Weights of a small transformer language model: 9 layers.
Each number is 128 + 32 x the weight over its row's rms, rounded and kept within 0 to 255. Layers, rows and columns count from 0. Numbers have three digits each. The size before them is the row's rms in percent of the matrix's.

# layer 5 MLP down (transposed), 768x128, rms 0.225, rows 173-227, columns 0-127
098:135128155131139118109106086181108129161169084142175103144204119053147123143123106128119089113119096054124072160174126181190127088134103127075128116071188143133125114138040107139073129140139126136124126114138133175098137065151155145075158128036170129121097103193158146143095116092175134133162180126091096130103198136153143097151106122160093091112115132154132131100128121140149157165123
107:148118119143131086092109094123184121148200172069142119157176148090100130155111115133126137123089222144120127138150130095187124166125147121092148152213102125119124101141133072080130129129109159178137125115136092177086070127148108150106070110149183154135113152128146147102123152115071151110097167197150138136083090134128139066088121082118108154099150109157134173107056197127124151160069
092:082110058130136145087095156152088132079151055115121114094147118172067102154131183083160129203090121137163134130118120154154100151072222113140136081148114140146099133110111148147127120064112158108125143093125085176150116106087148137167067169171078170116080100166118161097151111065128117134175144162171165097116162081110137107082120101106165133156115113160062147144146112149110116133124
106:152059105157213051131109158145176145114127146130111069141151098116113111180127082146174087105138138140097173122165155090132086099164093115136128083054093117115148093141157113097151085142122109101136125198171125147096118110112107144078099155134162116069184128181120075109139127140076113124062163189103114192130137176147145139116148134135096138069129080131168091144118146089155132105128
107:133169125115105120134142137128100136133202139121140126159166118193147068122152169146145133145165117096095158173115118135131186117143082092131134170128125194114184113142150169125130082125074099086091145142161131164143170173119156054116108175159177109102105129080068136138135122115160182217121149185154138100115114090132089160151171105080102178170123090101114105141186105177077116161107
106:122171100097119141137132179089118188139098104128155080183082128070133149112116117173144127122129126123158092153131098102128131128137097123144155134112132120174073148096104131121092106162119085144128103144181141098111178129153123131148124187094117106167145110108128171175103123105101118137093093110130107203081075139143076089167157185162098187118094118152098214079129186097150075023117
095:124114130134154148113141100037114169124148089211135172104108142109104057131146080100105149075116140110130128151082110156152106074168160129133151134129101165113110158149190134148163123111161095096123118135171108120087075097123104179138190108129142146092178152135132081186160102151053166138059097067183100154167125087098190121123078121107168106133097127132126092127119166155121150127161
100:201126130108182143170135070127140095166168077151109078137098117105135105186076100171100089106197105119134087159121116185139132124062128150123141150085137116119104155155120088134104120146107103135162130147066133124087114074136091162150140107091138170090110151117093126139121138085075118095150171183110071121086143110145155116103147111090134145169098123109090144094208201124171166187092
094:139060174102152139151153123143154143137151095117070102199143143164191117150149170131091168114153113168216113100177153172119152158111104106085195118138135148077105129129087170109111108156153147144178146148133149065168124085164116163116112143191108137145067112136080095142102135141136120141160095154137150104122088147075162112182069056148106174102086124133092102162119106150168119102120
094:119106128120116108120126184120109171114165176102150031132084184135147129129114151148119133110094146175079115136113152111085081129138173173099144084124140075099133105117117118155160166111078145117145114147090129103091200193101167058150120160211131100076104115126139138109152071120116167195163156107163124149115161125110085167091133120136153164153155114063145139115083135108137097198172
112:124124118166126119145088145096145111165115197166116087111064109028156189159090134090106158128157097135101186146130075186120100124150069145106093089148159086119144191116107126138099193142126163111098187127088110151122153095158182067150129155116150208135160129120137109150112133154174093097198141118135155142123127119129068134129122179142190139131135145132160116146128078136112127150175
111:147108180074117148135146117148115061122149125140105139195088145201100113065115143103115145090144109116119106130142061141132133113159107167078092205146147127176130165083077116129094061119127134154118088156091158172112110146120132153136072107096141191057127100104105190135110149150077103182153129104131177075142150085118161150158096123145037115105116130168131107140124156116078144128136
096:127146114119112142152157106164099097087092152164074082117163112109166175128152131127119115155115131133105088166204089077072130080147165126137141173159159062090101133114168071106092130156116125141101160132103096143156139150109119137118133095154126108166126097207072137067131163128193085074119086111136167169125103147078139105123143106087112156130116111195158143099194088144171154191173
094:102218136134115170090094095185173180077157118137141165093129113167131158146129137135168147105163137105146139175145125127111156131116160084115180093075116143138105178116104171144060105134149090139076169083086149129086107136139170140157142141103105108102101124162127113118094152167135081160166119086130178117073159052164135092176129076161165110140110178152161174059178133157153136140147
096:189124128141126092148177107105167153162096094187118187149189085152130088107055133168158188139109150159146087095105138121104120117117123145147134182139133142118173114124117134070086118125146147160156132105122145147104179141140087107159100144181088114137109080091115109204066070165080112136158141120125142160131171162136160176142137059069103105178156100098083114081147156125126150193116
093:177117120167132127184132134065140078121095081129155118105117151194135140098174155147136192137123152087130112077115127116078165136139086091149150134205165072129143138135164135155167158151112138189129177149127135141139161148121152106049173145173083157097161144115091083107046133044103098091137163088114116152126148132122083140129169111115171126088106124132167115123138158106127198082109
102:090125157127111124113155122129109140140197140086138200115135125168089183193118161112128138127170144107108171148167092105156064122173123187085152069164076109146142181139115105123154185127121161150142108157160115112098078131120096098109181154151129135115118140174136150119103144136128057129149109142124104110093163150099097129081078158175149133150087063069131052051142094116166148156095
123:104075174131101079119151128116112142099166128148120113125205194088096159112136111146140127116160114077141088148078149087132101060108166105087119114129136134141124131183098159142082162121170162115105153102159152091200142121104156158151154108148068113130096130145147108119157138187090173146119165191060151116106078165097167115076142160099094139068087143195122100134108115117147207113140
101:114150130081106187130132162150183134142157110132047128210102188071104175111144136105076197140171126163180134161115111157144120135114090111132111130126106146130148122088153099150166127102105090155109126121124142115081060092116115149084155140142102126111146118130134133133075093104124156079088160108098109148170054045160099131150112111140135136114193169138135116159075095105050186127134
099:133162157150099111165119131086123167171101070143114160094107093066182125162191136105097115089131205158113119128103116132148194091144120117164133126141160122078139135126151172141161132095146183118092168150080073158139094115159192111148131141112147179102115093105121122123094040102104202087119129054088119142121138127177111117135070097194161126123111164122136101132104094080124090103122
103:139142131101083137130108117104142118116157213152096130119085119122100090086164214136096158082096111133137099133129128066133157143149140138044148172112054106135113181089108156093091135074136098063181183116150132164136082141103153161105126145124097154141136064113126148132118059066097116163135149189090138128151109118135141133130130149129098135085170130140208121190109139113160120111176
092:215163134151120120112158182105194157050158133182100137152157128126105159110150113089115115156113162073123132123182119146183130158114128156168115099127139174128081160115146118117092115168167098157131107096124119119113147173142141131109176141162094120122060094223074155163132073058111134090187191158128185138112104098120078122142139135094164150149150099079150156133113139099116143158123
102:107140127115100139095139136107093115159148073151100189145179131088095160078128127128193065198131125059107132109116100128120150089073174120116097166181114064124093139139136122181062171144130124127125156186118096128087118156096110150112147116157116112108101122089101137125185132128120159095165092092146154161139111179078123132116177085157162115129126105122163146132144070153088089236156
100:121134136091131171125045150122139111131138099130097104131149152071131093140083114196147127131131146168123130105178078123168103150124118154130148082087126082170097112099136112067117101156147201106185109117091121145111165157149135136148171103107159161113111120141112155097087123161072146102156057138095121153198134196211180129164134130141145089090119138143099158041163163111121149112071
096:124063089105159150075110066132152133116159110082122151124117151090106089115140109122145129161126141227118179209153113093151172109150144126131125098213156131137105039125187123119130134109125131135147139115123157141067197142080093129122080149126170127156152151106157112149178155205180184124161155171147159084129170117113141071134084140165133132119106135134166156160093133143122115143136
092:144079178192118164207109138135114132163127130073121099178160105156084094091125127139099137087124140147125047160167121112136151140180103073136101163151168115118170088181162109135118146149060122153150088158145121116103073129096096158130107165152166183141154155176146150106100085134112147161111150126152144078139105157147152191078157209083103139163126141098135075135142118134178120130073
113:133151191081120155122115151134075170122111095206115131088107107157139112094109079181142123043085176137151095110129161141093125101109128139127166066099098150097174134149162087115135131137142103162150114153101053128107170159188152142168158117106106074138124121083051166122100097136086146154087122124163117177179152119131107102173174094187110129127168093168099159152121182157099140145120
115:105154099047159130090186103096117149165128101129119102100153127040121131100146079125177085102142136133119137114111122106122130072177128177147117125108117106124066114184112150122128130079133086118096137126122092159089158135091125129128100120111133164136173134178131161142135156128201082086172112184133122154078150077099170139175112103134053098165061104144115124150126141187111217161163
099:110091126140143090140130117110139138153180145158164189175104065069117144128109140136133129128149112084162117157056070160178133104091142147089084116097101095079148102093106177152079128163179093096146132100211171137155145086116178149108151095140156104109111102151150193142179166151116108100140102126127094066154141120082144176143127155147099101146107141121073085124108160059118171143073
089:154182155155159111143183125084086183130145132141083112115114130131161074132146103190096092165180148121063199144172134143050141111140108125154146088131125161137116134133163172113193112119132200140151073097083141070112168176148119097128126160105100112124158104098116076141160070148163148125182088156115114135134110124138104161097155100163143140135187072110140115137145146188180146179150
109:112150131146149144132132109160125139163174149087145131114132140103162082172112164154094082152181128146148189093114111104176117163123115073140132150135109098118126112147176139104067119184095114205104118142119097128154063079141082111205069090156188095114171145129135150080088167200104146133126074145176131151132119139076115108122154176145163131156178133102064136137072157147119109119068
105:076152104088109115098160117117150165103189132042143120163130176138146153106187179182147138141095148163130141075147105121156182140079131124156152163170095131201110130139133066101120101115106120109130164162103153132157112102109113134111092082079147108119084181079163074120132126115102102124113119177111136081125170170087077126175129156043132135064141163097096118151071115158158156143115
101:141149078176173099183166135099098104112139180124153161059124116135150123193165126100179152133122136155115120162151124123114132216077173194152087144085118110148120169076166129105129156163138189147132127103170096160104161138129111162151145121120101162141076126073176075095090101104157148112078086104137149170106100131144102170086143117114086195106162131194132109087113155119171137128162
096:130134122141110137099142111119103153147154162124171110146139151151107158131124109086117081069109141137140098157149087082118168167134113122144126154129155082183097089160149136170142149189106092089152089142117105118073137096093065080106077086147108109137163156122151129180148191064179125126146141132190155120181119125180236097110184133102070137166139117080134151171133111092137163188165
098:174081123121113137100121062167134127152162178126117159151071101115148136116126126194176139124166139143179155094167143149161122136137145123127133117078091125181125109130143108116130131060148121081173147095136181164111112116143156151172212152106127059137160159167069122127135151115110164163094081130134156119137193117101113094159123159093179071179124067145042164135109157109097145171169
108:130184146168110083123120126070135104127145143128176136136115142124176105093193183118143109147115100131139132138125168143147128184117078103176105124129159063137113138081084216100133147098137112159095113175092161096094181102112152102070182165157159128161145123124151131129085069113090159139133115164107078117092127106063109109100113108161138099073158074075068156105062108088141159125093
102:111170093134120165125127118171160110164093184164137158073078149120129120073124131157138139104184151129105095132113153137121124097120162155121120079128096097119162189151119088160088076145090168110100163092126114122143090108109125170167171073129119138118129102079174131131079124142117136150092146094098101104141132122122142094088186211118101163184169221195157123150047142132075133094163
112:159131162137099108115118154126151153148055068119132184123068119084141115081192140069146090124076127082163116100132160148166101078163076121129128130155108124185103132088129101114144147160144130063129088134081112172151158127153172157100095108130160143144198147131179133191210189109123104173086143170082084137145104113114163103127139145118171114103127144145162142097174131139157180156152
105:115130128078200166097127085108110102142162195170094158178142114089141099121109131145172128202137147116072076065111097140140089122146138115198169101127107166125132140161136112114105070140114126093115160111079111140141144094154154160102170217085096169064166092117120107086126121100188110174134167094101140129145093112125074148114151098132169111184143137130127133098131122157198099148158
098:113164140129159144083139120115075137129190048142056187122127157089139099130131163091142132122110099058137154133162144116121127128186187136088141083115127132150159104179153170156187163118115116084137135182175110145087120131152125147134178124095163104133113105185151100071142207131187080074121125122114069123130091158112114157111117157126114133142119146183095110094115173205170145141140
099:123083124078089157136166125161112143141141119093100056162124161108147114104136087150154174122140129148057102127135137125163123143063137176162100105081124112236096106124132159167143092123094137121145183188155092188144162186111185159096185157141095093111116102155163118143111124116125128128164077171088076145120175149102118198113157098145120125128145174126164117140142148118093158067170
101:130099148148110123140105107099156103126150216116134098158137139055187138155114127151117152127095119142101148139064185058134159146078079155132114124094155148113134127105113156094134159157098081108090153111084158154101157132055164069138104132193152113135119137158140120094168085110041099170129150097164130137148160114181060130140185111160099147156149183135155120090153072071119134133105
099:111154154109145071130145118095135105099151162106158137169094098156121126175100080068134156095096112094136146166125111117150141085138135227105065092083124100162127105113118154103203136137170156131126107145085050096129118179190149135133123076110129115091099107073118147083101097107150086117116145169097141094147120128116128104157116164171193125152058157135114135121142113117217059119125
098:089094113128194163083082122104110139106092085101154135133074185164120129134132105119114151163106091161083187129129155161115102120163143114132105094143090130134159182102149182125121132039148148180110124124095164129109117075084191176156129166123105118108101138093088111142144068134180144109173119084087114149138113114089086174162061153119139139198154121154142182110065138184114145124164
100:125082076095134121141140138106096087066071077088092072156159192134168100143115132139130100148112173131054123156202141124131209153111129144113162118073145143119117161128168173137150133130140099103158092136119138130151090189144128123209116162125120120148084119097084124058124083096145091084172178132135102165145128150125117144079132125152145117114110099142161102079169133188154142165192
104:150146119099119103187149110121197111154102121090124119093185173090131156110089134118161181117125120090167129143122090149150119117181090151125149125169132091192096140108110140094041143187150166133114138114143133138158152160086122104137102096145086156102101094054121125126174110150146107109098095120095122155138093166105062141124145143122179183055062113093119073154135178104193129136193
097:161160146113112102186147166112142113089158091170144098115181162151141086087145158084132091108107143089081121200115150107146123102139094136129088137108103137168162113056174192184099121105117173133101108151120086101078135172158192088137115156168166091170107127097197111098153153165104139116137161106103163113112057108114080115126115073169125076109122093105140163136142101058092103131144
101:135107102115134176121090141188138189110074132112149157114086082113134120180126176132069090162089104121088139119131140109111155072082099081175100126126106192187129136163118113121137085113164147147088136135088110115141145132158140128126111195117163169156102063105072104095124111174107113139135098183129163120164148134142180170079176150104092156130113112070142162215097147130165151069163
097:180116154164154168095168138161235141162096122095164169117144147084139150113135124088174133146168119088191110177099110104142112138132131138167097104089125093112114082080154120192112090112126116125165121152160100101066121148124064095138149079121118181092104077142104136171094100122098137110160127146103151144112101142149104095133105086160152163118203150093162134038139150112084072144124
094:099116134148177095152131141092096128109077199116167150169111154201106134097156171115137167138115176105104104153133114086093085143142160169083129115050115157130152184111150111113119158146141117136107196169101140094170101124154133098150118138251124081144128142090181143144111126178086123113105148162144135136126180170108190160127143180137105154136119102112111060128099109106095160094173
103:120144044168208131124117119110099084134137122055138105113179075138104066098139130138178136139117174134075101130128134120093157080137126166088103133116065103168162136185123129157178092116102129107121153071116108117069141170131199145107129144176096126119132102102155101065188080128160088137087167143112116114173099186110140112142159173113121100148125126121132103150145067156171120182121
103:112094147112133192145110111146082131121164094102081101116107118152135164149122084098154152075144155143146136129181104115117113149175181137157185152122076108101142129147200108129178096170115150105152131132111108103141124182130058152154124143202141152214125084187110118115142168156106092101218078163112199125133129170111110153101127177135117080201091125150145116133131115167100116091125
090:086168136109101111124112118139084066154190097154155115152185141121162144187136067113113199179135124155085170101154195125111111154096154114149138143062139120097119135134106151066115153135142119077104116089138149061161163133153161156150135217157109138135149137123092116101090129074093180111147120182199127083113088193115121121139107175107155112125093087154142121117106152082124176136127
103:111128203137195119148142112130084090158121113106158146101182097142075149143113083105105126147209108117109136107126166121137146128149170155111112097151145160111187137233102152057156156139153097137119080118203064093113140097123127088147048142112147134084117182135130124129142124120101129130171155150151131130117125148105147138129086105096131154208167103050128143121128128168107184161147
104:115141130048086156145074166107084154101096092189119092169159132071089147170169120136094109108150103160104143110113132120160149095132143126053150132067117129123191119205136051135100137078125098152071206168138128103098118118148161168193154120196168116123113117145156142155112115134090140094142153084156144152147130139116178138142126117184129126158102120163161166098154171093097144135147
# layer 5 MLP up, 768x128, rms 0.227, rows 174-227, columns 0-127
096:179185131162149094120095142077121147146188110128144123134124112100120128123117123112135136107148146155116113098099151113143132099134140094163166170140068072170199132155105100130139146170102145133140121167137159171203114202125096150113087142137101103140089171096127114090135098058152133183116108069094105134104099146088140166047093119199086158130124111073148088087145139081133209085152
088:130117117117155118067144103179101088108138101168130128139130165135077092132098109129107087131094158129104126136133142149211145100103088147134213112075108084152119088191162168127130169130194104054175101145131147089092162088139124144090139103122180107220162129099132156168144092157157110125157199139137116187151099089144094128152143091105193145133129113148113101099119139092079138083125
104:150186108145146113117148199141189176094185175093110182134133167114075182158144158146120095088086138161104164109154112108053174103082112099170170133152109136114131147124125097113130090085100155124120189088079121097183143170144156139068103146172120146153107073112110068131182155111128195121136123121129130107174108144122092144100145116105133098095154191102102169111110170105084099112133
100:166054133177127136166121123110129074104061159168161155151081097120129115147067109083115125092125104088169085125117156136093078154128137156175190152142099102085143130072094113119153168126143122135186086159132158103083120116129164170113140164129085181147177046098168123121099093139082122084142103153076137119064106135146174146096165151183142116072103112136145105136094155123146102084100
104:141126159148162125095116147090116118102161130182144111169109148078091141163177162121092147088131120160112133098065143141116115081119107163114091178131155147109085174082129119194135097171140139173138131137159104163129130138178144074119156205081128103077176117140131157103107147096154079138074172114102162089149100064139208098156140128161097154110074105114188162079093093093137086161150
097:121113078122140156130146171150144157139152150138116200108175181143071140109152114144123144056073163120166067160109141077158141190183100206133186150138110085088137075111071157073128126152140081142153104090130118124073147070050154140167158124119131172134077146128106188109149126128128177089169128128112089106088099157078106111155141126154119122126118179140102128116135115157094119100142
090:146093122101146143125136108148173064137131156047113177194089127058122114152108142098111132090115159085136155133090124108132168166124115157128187126111155192142102122101112121066116108128111077101106098118151145168101094154133057141167135134167123129112098158098149195150112146208176169155097144106189128165090105080128153129137189162119142110149129126149147125088192050140132119151175
091:146111113178110135165086133076089178193091120098152122110094148147122087201097183130169139135165152114141148094150190113164131080102113170181136102118078122083106159103116080109143106118153123113081139100103096033104165139087096122183135097161102158121073136165079127130105120112150189133142144168135085132180146130068129144109138124093189086136146064161131120146146127122147137165082
102:119139140142202160132158144157124089147124107132069155167102139073066137104111175114156177130062189158207146112096081133152122159098138069231099150098134125153114124103156172105122113112155117144080148112156105081148157039107105158141135123130120131120107136150104132148144088095125090116095125135107150075086139115084124098158103144120093141156123122216124150137152136089171132150064
108:131125139134110154133181098144060107172091202109141115112143112112105169165132118165091128118130126111103095149114126133056164122153072108131133054140082079111108145125159152084166146158174183189067146163153089109131111121125112109148134117124125095107079094158160195133084156095151128141106126171107137143090113153170104143092086124121135040158180114136156127148185095160090138041144
091:143126174099153091156114149070145149123105121142105116132121129128106088068075140155084102076127111133143127171141086129113066154219117130117187103119096108115116147131108116108107123131145139112139156149134118112049153112131143152141114145132144127073124057110154131161162131121140092142105144151121103022141179182081175192151112121097122155140160186170157085175196139113057072124106
093:109167138142114163145106138164112091117120196144168093167151126135168163099124126076108092153168158117085076154110083120164140147100103071099136134091147086094181167163218124100094108193151142139155072146109067108156189125170144140109144154162060133141090070123123173132149166197122167142133115089169124161124120131127096186126144123151117170108108105073098153063139096119134129143109
104:136127125120133166081105097106145138132156153139159159145136146134181118092114161129169145097131148161169107145170171086120095102189134090149168194052160095155181176118166033083147100130142091110091122106086092165147096157129109115171145183100089149083097082150090154157150102194121135113080116092131115110125156054138114133127144157112133133164120103122175118096059097113165147090078
091:138127169157094131060124102094147079202133187144166152179146130144174184077119168111078136119133206135076079092097121093105090090069117125096094162167177161106147097110156109156127109086129041160129118150086150144095104105100162096158162166142157172150137188163152164134134166162105152120097160112123129128140124121133060147104153120116090084172111117111124129090129149106110123134177
090:132131111172105185119089109067183114126112168155122089160165134104125097151137121096097063113128119137170076134141108132084121139123140150133175073131157146163131157135143143137119096107138117146157137158148126139092128201114140129147171103089102109215115138117058179124182117202136104155094103098142098124090096143115142142076066187106119109095071112085075177166148166163175187167116
094:164117193117109140163066115101091122133131130112139176125148141153145098104130140107147156041163128139176145110105121185157147139143093118115159087124130171033153128063119151131030090133089110146188110128096136124115158040152133129137164139131071175085146080088119142163125121123166181101101106123124123122191114097092126128138064174139148142138079123140091177120117177136146144127154
104:139120166108124128065114168161070130138084139137097164131108171094113109120146123125180109170161159148101140123097142102181077183140113150120146088159102128171155104108147157121148144150175057173108160132118156160129140099110118118108196082058059115088137089122114142111176039126109074149182125155143099139123154184109140082102114153099144068116148151139119195161133144083125158104189
101:099168082132136168095174134132074142151157119046116113127089109121105150100077114134112166150108089184148144117121122133141179121091133153126132117081146080120124102127115156165124178184210140105135130142078140097144027139100164142151133162190130125106092126148063107076184163156110097087115214182137166137177169128158121120151153108137109111088108149141099152097164095139115148157102
100:152084136080087143100156201126075092152131159123195104140119073105179148104111161175144148146136141126065118173127142137146160146163164096179158138099107114111127152184161115138146082140175091099108101143107100131125118086134090117137148092114159138153101207163134104127018138152154200114112111132122109137195153079162103072182144073160176111116147116113111119114157087125135126101120
101:108148159208114118079148151153128178097132156142145103104103131101145105155150184181092153085164109159123108144123162130168125169105154163143114194123095066120089168142070195062133171139073118142076111137169118102183133085129135169115155132111106133112131100120113150176111095116185074166087148182110102158140112121152135193111104083169115188102169144129132114139141126161072139127185
097:137072123105139142142121129105115105088159163155164086094139135108125142093099089134159147089097057106106153122106137128138159125114126177170136158083160084056195151118114133087169162106114118095141193193133080119133115071038128119172122126131121094126142141159146085137071129160200160169196139146141158161149140140138148050111166115153156103154106203137131161124142089145097156099136
109:127123153131097127107133110197083141128101162161116139125128102108166137165116165108160102163164082114089107122115104127132088126139160126156103150068166082144096135058156097149118096154149085150119104094137100136103136148091152146119176079163144088114100198150065140134036101146108112149147232100140112150097087150115130167123143100096152085149097101142090156109139162096194216150090
096:093126132104096125149136141067165139125131130108200126123112079088137055115084134097159115112125128179142114173141159173186069178113100055119165142161142156107134123149167110113107131143136125152103083169109173120123094108152130161133162111129161179097144134138072133170143105189147200078135121075140132095154118160123147155186133132064144167140117172113170125066218134116097172109147
099:145089181162142098169103137088166180129116152092168143161037118159163150105165116148138121149109060133064077094178144111220076134148087072125103131149148123124084120106145111204112108149079156127080153153134131146160127145130147090167119096082109064112135180144121130162166103179118161096107142160131107132124084081118106107168147144154076109098089128128119113120104092120137196138123
099:135085139166112095120181146103142132148079149142141147110157145114142092154145111111139151161168134064119102104118152121115151151131124120114123107122095184098153198102154106178158157118178086095173120134095173098132093124125153132110195097149173128104174094106141093146132033099154050064110079105102143111194118141147115137108120133126141115139110153173162145161122219080045126136182
106:131158144101138129121168127132101139094097095122078116157149124061136168118135116172153116076150141141145083179146167137093095163200137178159110153152087085106155067115078091093177074114152101093154042158098134121134110128108101142122076149151133108077086119142129139135139107124207165155087126165186113145077148130129175176102087059149153147145124113163126112195108107135122065116102
110:136139127122211160138125100138125115097134156120125097139142140096078137113065078131149164069097162183136140118121174156149111106110080126163142109112160206168131139129161104174157112087128148108134160168144107115100141143070140141071110153126102210114082096082103078135111173111165114148091034080090121109123173102091202105158165128122116131107150168168192120149165154156123142107141
102:134095178136157132137144140088140137152176136137093109099190121063184127094104172125151146093143102176160113091174106136127160147133107169132121112145175175071076111087141130171140154152124103191110170130142080086180108097104106102142171155184148131140125133152095117098082094082165113080133159110121163133094099218112123037141140115107128146110127160091144165175071136084175130165146
096:136150100126171138134123172117083146194160106050136205127171159134102105130109160157133170097070126102124072094101130074156185135087088154114149147080112071105140150124145145083110122174109156068084154116151128122114123058109111147104166152175204123098135113117131146102120155121099123183039155146188148105106105174118182149107119142098116109136106177122131160111153114114121071150119
101:128132111141131147139124140146034124121120074112163118117117151085147129140132155139156093123162091120081073054166094171076092132123157116144144183091148169079123132108154110116110174130118109088081087152144085190112088165098124126118147124174113117122132094114131140147151163111154152127068091122127104187124100103125130220162134171090185168061057150139106120158209131092130159153131
099:118148126080146114059095093103092174127144119200119160168090127077216143133044141121103151158088159173139157113138139128101185056081113094076150087078133091160098151084141110168128119161146124128149117125099148132114098148133150154146147083125209146098107043140163133099155163135070134131128095164124151142159140144126094133134170133138127152141087155151122126068096091167105090111137
104:088139198132206119122124099109128112153129114120067098149194157126100150158162093133135135089109110120186106152155051158098123135101130171129127144102105130123115076147124145075091143158162186124140129145112138112155154120125177133144154144139062162126117131174132188109095081138116140137154156167119103113155202120139200198139101114170089035093160110116143190126134090123170125078151
097:184144124097122136108073078088134123125158122168086101097223147129062099090153124108099123142114097143104211140102148117176136151104123144121194111106129136105127121122079057135147139128176110139113150116115129110097162132092110182121106105122153132089093106079122167200087136192166082147108183141115090127085176156160118120166131152126136094125091091131124151145132144227145078107164
102:140157078096127133174213190116067113112154163128101130133116130111090111142126139112097113166093129136108083139118093100123088108115127127134139115120127158077137165150124117118167107170174107140151179216125097145123119181186076106154106185084112079129154097078131099114159081073154134101186123169122090170101149114136169127088112111178087192144156166123184124079110105111060146102120
099:147152125145125129060120129160133124161174095206106131192123074157122122084117099143185126140143111152149186170126118095146094140093074120185149100139168154140090160080107108093166110136192181134205112083163110097162119125111163111153174195160074140077119109152121126141141092106121104136083118080142133186130081145136126121124179102090082184108113103090158086114127117096124166147086
099:075130092088112104075136153148123129099149131135184127171162128179191171047121114149143098126074152134156160150157124176144154165104067079136168178097079075096126110169117125174159139078157097143104115092138117108106158163158105119037143123128164112134135089129066058130161111122174126134101190066168152149166136123116145109172127137156120128134115152179135152123169093153110111168145
105:120087174129138151129138115034113144094070175118162137133096169151136149141138093036142151190109104106175121126137168126122115188145101110146108117133095093164147170126136063117106083094130106093153094110070085108154162101162120180139137120123122120149153132106050187154138093135128123159081120109170087172120115152137100158066136177150117078117118175147135142073130066108166121167168
105:190162164113123199127175162083120144159128134095121135110070162121136138160180182112092147133157134135099132115081109077110125144073123158104163151157078130105146106103162147135160151130135128103075152136158178111147098139138163123082117101143130088071139086106106121082121168134126192121086145161147141109148140121057112163063175146083149036145165180147107087142159092087073136120180
093:166155127134122096096152116127162103202151080127141108090122134138112100167150108147047157137190155142147165151140117110180119166069205155078118110095104144150140156095097165115129116113091103054172145118130115129124062135087130086120200125108126111104104166180086106097156153186132152087107158155119096125088173147067082143119168133145162092151127111120098099164124148035117129139138
096:133133140143120141096196152133080068138150105094127142193139110135122106106070109085068134130115090116155135195076157140167113031155101122146140136121091124075121176134153067095057135115087149164141096143130124079083143095169155099060117138135146157060089094108167123163138124172153074162095139142110094132189131135153164134139124118100099134133091134087121123158188177109129159141146
096:130145116084102123128160079119094095127178172156076100198131109106177126068208158137135141104135125126149107162155108076113099074136093138079169108069093185133123118120138109144100105185159207122085093132105109107188102085128117140127153114148050165052161179122077138134115119150113141127102143128158113136130123128131103156193193109152110116157103100170131159184109094124131161109128
102:147148124177082148114102121110177124181150120065123131138119090118124091083157071124077200070128054096156107121096079126162106129104093107141078125142111102145145130090094144129140132124105077124139056105133092117138138131140128128146168174139155103127150136137143138112115119195138120170136096184118178136105094124072070210108088097148193172135131147132107192139181144106095181077099
102:117188113102087164089175142106080141128098152121153152153119124129123158051144151120128124088132146121136120087139120104098165100093083152160152139058157168167163173089111144115145167113184138096089113099098073081093131168176130072140143154109186130144169157130149147142125142097117084165079051144141078132111170166078159162171132112070168150134101122126166116122130201120163080089087
110:099162163157130083099186151106104150116043167122120146113127123138103137040149105147112140135103145131182117166089129114124132102137092060123096166111089160097158144059189118167084137131112125140125131093147156135138128059156118109129144117123173113156159093107136104179147106170161144143221138081113059153114154152063100175104126158117114116164190063129182135103109132094144152137106
109:131141153142110223112113160193099088160142171089108145076160131116095132157118156153124103118139171151138128164126078116092056088153125162117121156159136105199137093154100169122189186123141104099116123148098156135155139159151091163083144126134108104158100149103121059100083105117105068188140159141136114143076110115154155069096147109142161092069096135129140166093147175189092139166082
098:116108130164147089107059145086146139140109126102137174153089102132130126119076100200127128199147111145155223161122127116108128157149156084137152084149151109084145157131112089134161133113086164120141121182076092129128082160205117152146126148163152137101211144070133184155149190073117119099156106159155148145134130104123155142057117186098124118156072154161069083126140113120135135109110
092:094148099116100132073075160172128133123124117115103063137112115082110137184089099164149128133131166078093136135114074141112160143179101197172143095218184108096134060192150168169130130173102163100116163152137149105135148105127081148134132154165175148154167085155132112101152087117107095086126077127162141108081166102096209144085164178132112140112142087122162115137158130115107122090124
090:124138172096097123153200181151151088116119143170157099122093143127172118123100160089083116090067157108082102096130119047091210105104157135162122140096115093154148102150176105192140072158165131164133155141148179109111143117131106103121179146118069126118155138188161183174103078108093101092119157118060117115106095145158114102154145170163155098119136103090128084057114138124116105104125
092:124132158137164163151121178134125143130167137135182102112031081122091157149156100180081115131114135081139128177157158142088134118126084144141182137114125162171155153112160094173137106103113121118189102124135147113127083109200099140147122099160160194130108127106111132117137165162183188103132175184123092089089116146138136099097067147118124102091058152111182155172064087071114165134106
107:109147160086146159136114081168151124178148077156083063131130153084160131113119053139076126085118098166098083159133169160157150054124110056183176107101072122128164138075134112081178120122142155161065152126118138129145154134128100150143136132186088139130130124116129146186139126103138121122144152126195078152107167105187118137119134129096084084133207093095179134164125154107122170117125
101:156126147178157127155135102193132122161159115167107138155104082087199141110164137172141125113115189163110130085171136114099142101100098065184168149143103106070181110147112078139062071119091126207136113152135103127102150103131181116132149125097092155136093068149126098072178137138055095153118141122114092134097139169117082146179177136107120131147154102066118153164129099166140121111087
095:090135175111151148088134145076105122120100150163109098143074099143078123152128212183097154103097124039081133117089222145159175138153138042148163143161155079131086186095155142151111098114183072123097109151162110126140139155163151121103148121152131128130186135090155149169125085155122097141129135164084123061132150130128092116111115112089115119098122093152140168160140080121149133076123
114:122138108128148114108107118184181136153111158142085126136151142167121077101096159109101155108094112166080177199100123115156150130065125101142116084137095134157187131149152162111123123051058100138067048167127158128107133175135118143145133141155063067082133103087107088153086138125098132163119080132093104105172088149082116163138160118123190102139106136143190180174125163147106156136090
100:111066131096176114143122080092110067144121103053132095091144098135149116137136100098163170162131139168110125134101170095132125163181108084099145082143144184079137099176158150074089147100103122172109130172141157142182173101111106095166122169141171136092116103102101132206178108186193111105097145088181146178128126164120123107114122152134181134142115087191145105095175111165094126113148